Weights of a small GPT-style language model, trained from scratch on English Wikipedia.
Size: 11 layers, 4 heads of 32, MLP 512 GELU, vocabulary 8063, 4.24M parameters.
Each number is 128 + 24 x the weight over its row's rms, rounded and kept within 0 to 255. Layers, rows and columns count from 0. Numbers have three digits each. The size before them is the row's rms in percent of the matrix's.

# q: layer 6 attention query, 128x128, rms 0.158, rows 111-127, columns 64-127
# k: layer 6 attention key, 128x128, rms 0.157, rows 111-127, columns 64-127
# v: layer 6 attention value, 128x128, rms 0.197, rows 96-98, columns 64-127
# o: layer 6 attention output (transposed), 128x128, rms 0.187, rows 96-98, columns 64-127
q111 115:165132129103118095123129119141113141145124123126139160146109138142112127131088117150149128096161159140114124097196153132157133135105118139108095130157107151088129121123147142157138129134125085
k111 102:121090125091132125116114185125084098152119104174105147123155095112128149137114150139130147136136098128136135084134138156116139085127126115136164154098107151107157189118095112139122143113120127
q112 153:134149112103128123094167149125127136119159112163119105123124141080112113116087128154131131138141137104105111146146156133111128126107128119145132123144084137151179155128160149156132141104075156
k112 071:109154140093120126099095129164120138127151106135151126161140117136126135121114129128164144138131171118144112115119134144114139138114115160100127161135124191143144192136145167174138120121099180
q113 102:158108164150151125159120123152133139151143148085147165136126109153139090167135114104135130123141112153149132107130127123155122141149103155098123156122159080083082104117121128095115119176146125
k113 061:125129207138159106159131132111194154173115123130099157122149138109141129101133158150189124101143125142134165119128145120154113110125166161140144115103153112145124059155093145117132119097127139
q114 078:085098123103146161148129133138133152093154167121076130154168116104135183141105163120111121136164173132156088094116127137125124136118136136106154108131187127123113104084143152107130187091124113
k114 106:125131107136087127132120136100114056129077153133142164106125149166155130143155107110088127112126069136143180111090154096114169145154110095176160108125120109078105136123110117144125134113167104
q115 083:168150152109141134084091082117114094139137096137140151133089131122135086120099118108158103097152122131150084152136136158096124114106084100124147127103064126122166110152123125154135096118095154
k115 076:129134125126162106088099122107123115140095142113156163145125154084140112117154154110159169138121130109089123080168136140141070095122106102147133114116138111142122151073148169076152111158095140
q116 072:100138124135179134116136153136109115122152088166120128077102125144095121118123119130076172110145087097120103155091147145079118149124158154114151169106105108150154136137126158146138124130116172
k116 060:147160113161106166104130139120108117111129104136103083152104118147099110117104115088074090122123138098120134139130131110112150127118115157088124094105144157143124177093135125115122128106098150
q117 087:110141118097113132196120110102115153116107114088137125104115105097141104131121165141142112121129145147093110105156131153081114123117139120110108112135131142124107158094136118087116132161135141
k117 098:136094154129078132136090114167128100141134169158170153141087124126119114140140166151128151118181110155092121101102122128157147118159139095150145117144125117084140172126102096146093117172160108
q118 096:122158174139126145060115110132168152148134122150115151112156128106116131139159126152084093098146115111203126146110105094160149103111137118147142121168108145178120097184110118166118136110143121
k118 085:129144099169149102140168140112109170135144175115146114107129165134115165139151136131105112066067107078116128161161110104118124129129153126160095137127152154119146117146123131133179179106110175
q119 074:163105167116124093093109138147105130139116139089099077134166174115090168111112147186144158121140161120109121142118118112112098109167123164170140151100151146116114147143099142120122136112137147
k119 102:114078153162127070132146107112121104135121141138133143137153147119142136097091117157124124118110134148107128150128123141155155154145135102138151119119140093111125082115092074141136108132162054
q120 078:131108133155136124146083108122144131116125111141210181102105139137101127124105111172094115135151102169096088160120140116133135135101117101133094126133108133135127143154164123151138111179156096
k120 078:147084157135099157151125148119158141120132131152147128139122126135158139125124118128147130150146117128099142132135164120161090084158166116120124168093116149129125061125101113164061121097103133
q121 099:164127147106155118113107136115051182085123151130115129140134161139078139104098145153135130115146066155109155072120138128114131159133119164135132109197160119133134085101124114136157133136087128
k121 083:122113149124108136161125104127158119119146151204143125149077154160148122079113144136138111101146159161128170111128140168130139121131142121142135154117108142114145100114126117177152085116104113
q122 100:107131131137158159133104160126117140138138139120186143110118145148115131089111106168107155145102105103096121101147143144122163118134119059090117117177099131134134092140161109117157128137147107
k122 095:125101171118132145113140103158108097105166128092156107106097089200103114133135087077167119135100134153154165110169135153136131126121104136138110127141114139160129108127166168127077094090134126
q123 096:126126161146122112100152110160107140148181123166153137164161144131109179142140113128155129160084140122134151096117129102093118154092147105156141118135123077108122129130093140111116093124138150
k123 092:154124145141125160169107158113110131129149164085122128136124136106112118131135126122133169123145150100120180104144134131115149148122095132163138127152122122138154137156152139117142145096112161
q124 091:095111107148124128117084132150154166129086135162112135118155133087178104134093111135123127101146121104161179098109105119110125117138170119159109125131132102126130158129116118133101102120152114
k124 093:150113113148131109112197159150150157141136124100092082173117115156135175129142132114126141138113162106122128099129119127121106147127095147083117158168127143110136152165164137119099126152135097
q125 102:132152118155130115142140145152109124130111133128161105093132130132147104136168111135133165140085135110127116092104159083128161112121070140142121130127121135129115153130127164061130126129146129
k125 091:129154097155172150135147180133111119122140115134125129085150116159104133161106141082196140112122144112126119137128142179124117080104156112171170160125154150143133147131112129139128098117150125
q126 097:108111131131132075133148153127133107144136104138144120130141054114097135156123167121146131136106135164110152066115178191135116149126123130143141110128149111163126101065123143168109124172145073
k126 091:154119146097098131135118115097162159108129121169148138139130130100132109126172126123140124173130156125098160108151145139101123114113158090137143123133100120105135210137140092121120073119123130
q127 103:119111121123162114104142135085175136122110136114144133175126111137118126106160099076165111125103135125100126151153118079145120144133112143177106149058111110131114115132096126128094112159128129
k127 097:116124153131160102106149125155126137091121125129135117121108120062108132186136144107125144120078140101131113149130155144148118112107157115151112099134172145115098147156139125143149140089145133
v96 126:125181166105169172140138148110123152137135096167101154154131121130133108141177108101125117122134123110097094127105125139121158163131150134153104093150114095117145162140108101102140181104158130
o96 148:134133128114094117182105122124151151112083098086126134087129144133181136123151156160112134114138124130151154159120076127079114168128137098115096145144095090140129138163094090143097131120112151
v97 108:105169160122122157140133085166144164117136095176079112126121146143140152117131089102133134103117095149121135083148125125134146140125159147096121169154129126149166170145137158091131153148122124
o97 104:126119156087053142129125127160127173127124137143114086102111128153147155091133123158134165154118129117141140103135166118157101133110136145121084152140119147149128110166186108143060117167107117
v98 137:113125133103086152146119149146138090129146150111131099122085135144104144170118159158102138116126084112152121155094114126142085133136145121136099122127133111138125102098153132152114157152181078
o98 162:136134143148156189114111122142100125116111137061114127145136117140072102112116145159129148117132162107095149099111151100131155165136131127131140109148149097129147158081137093133098147154109194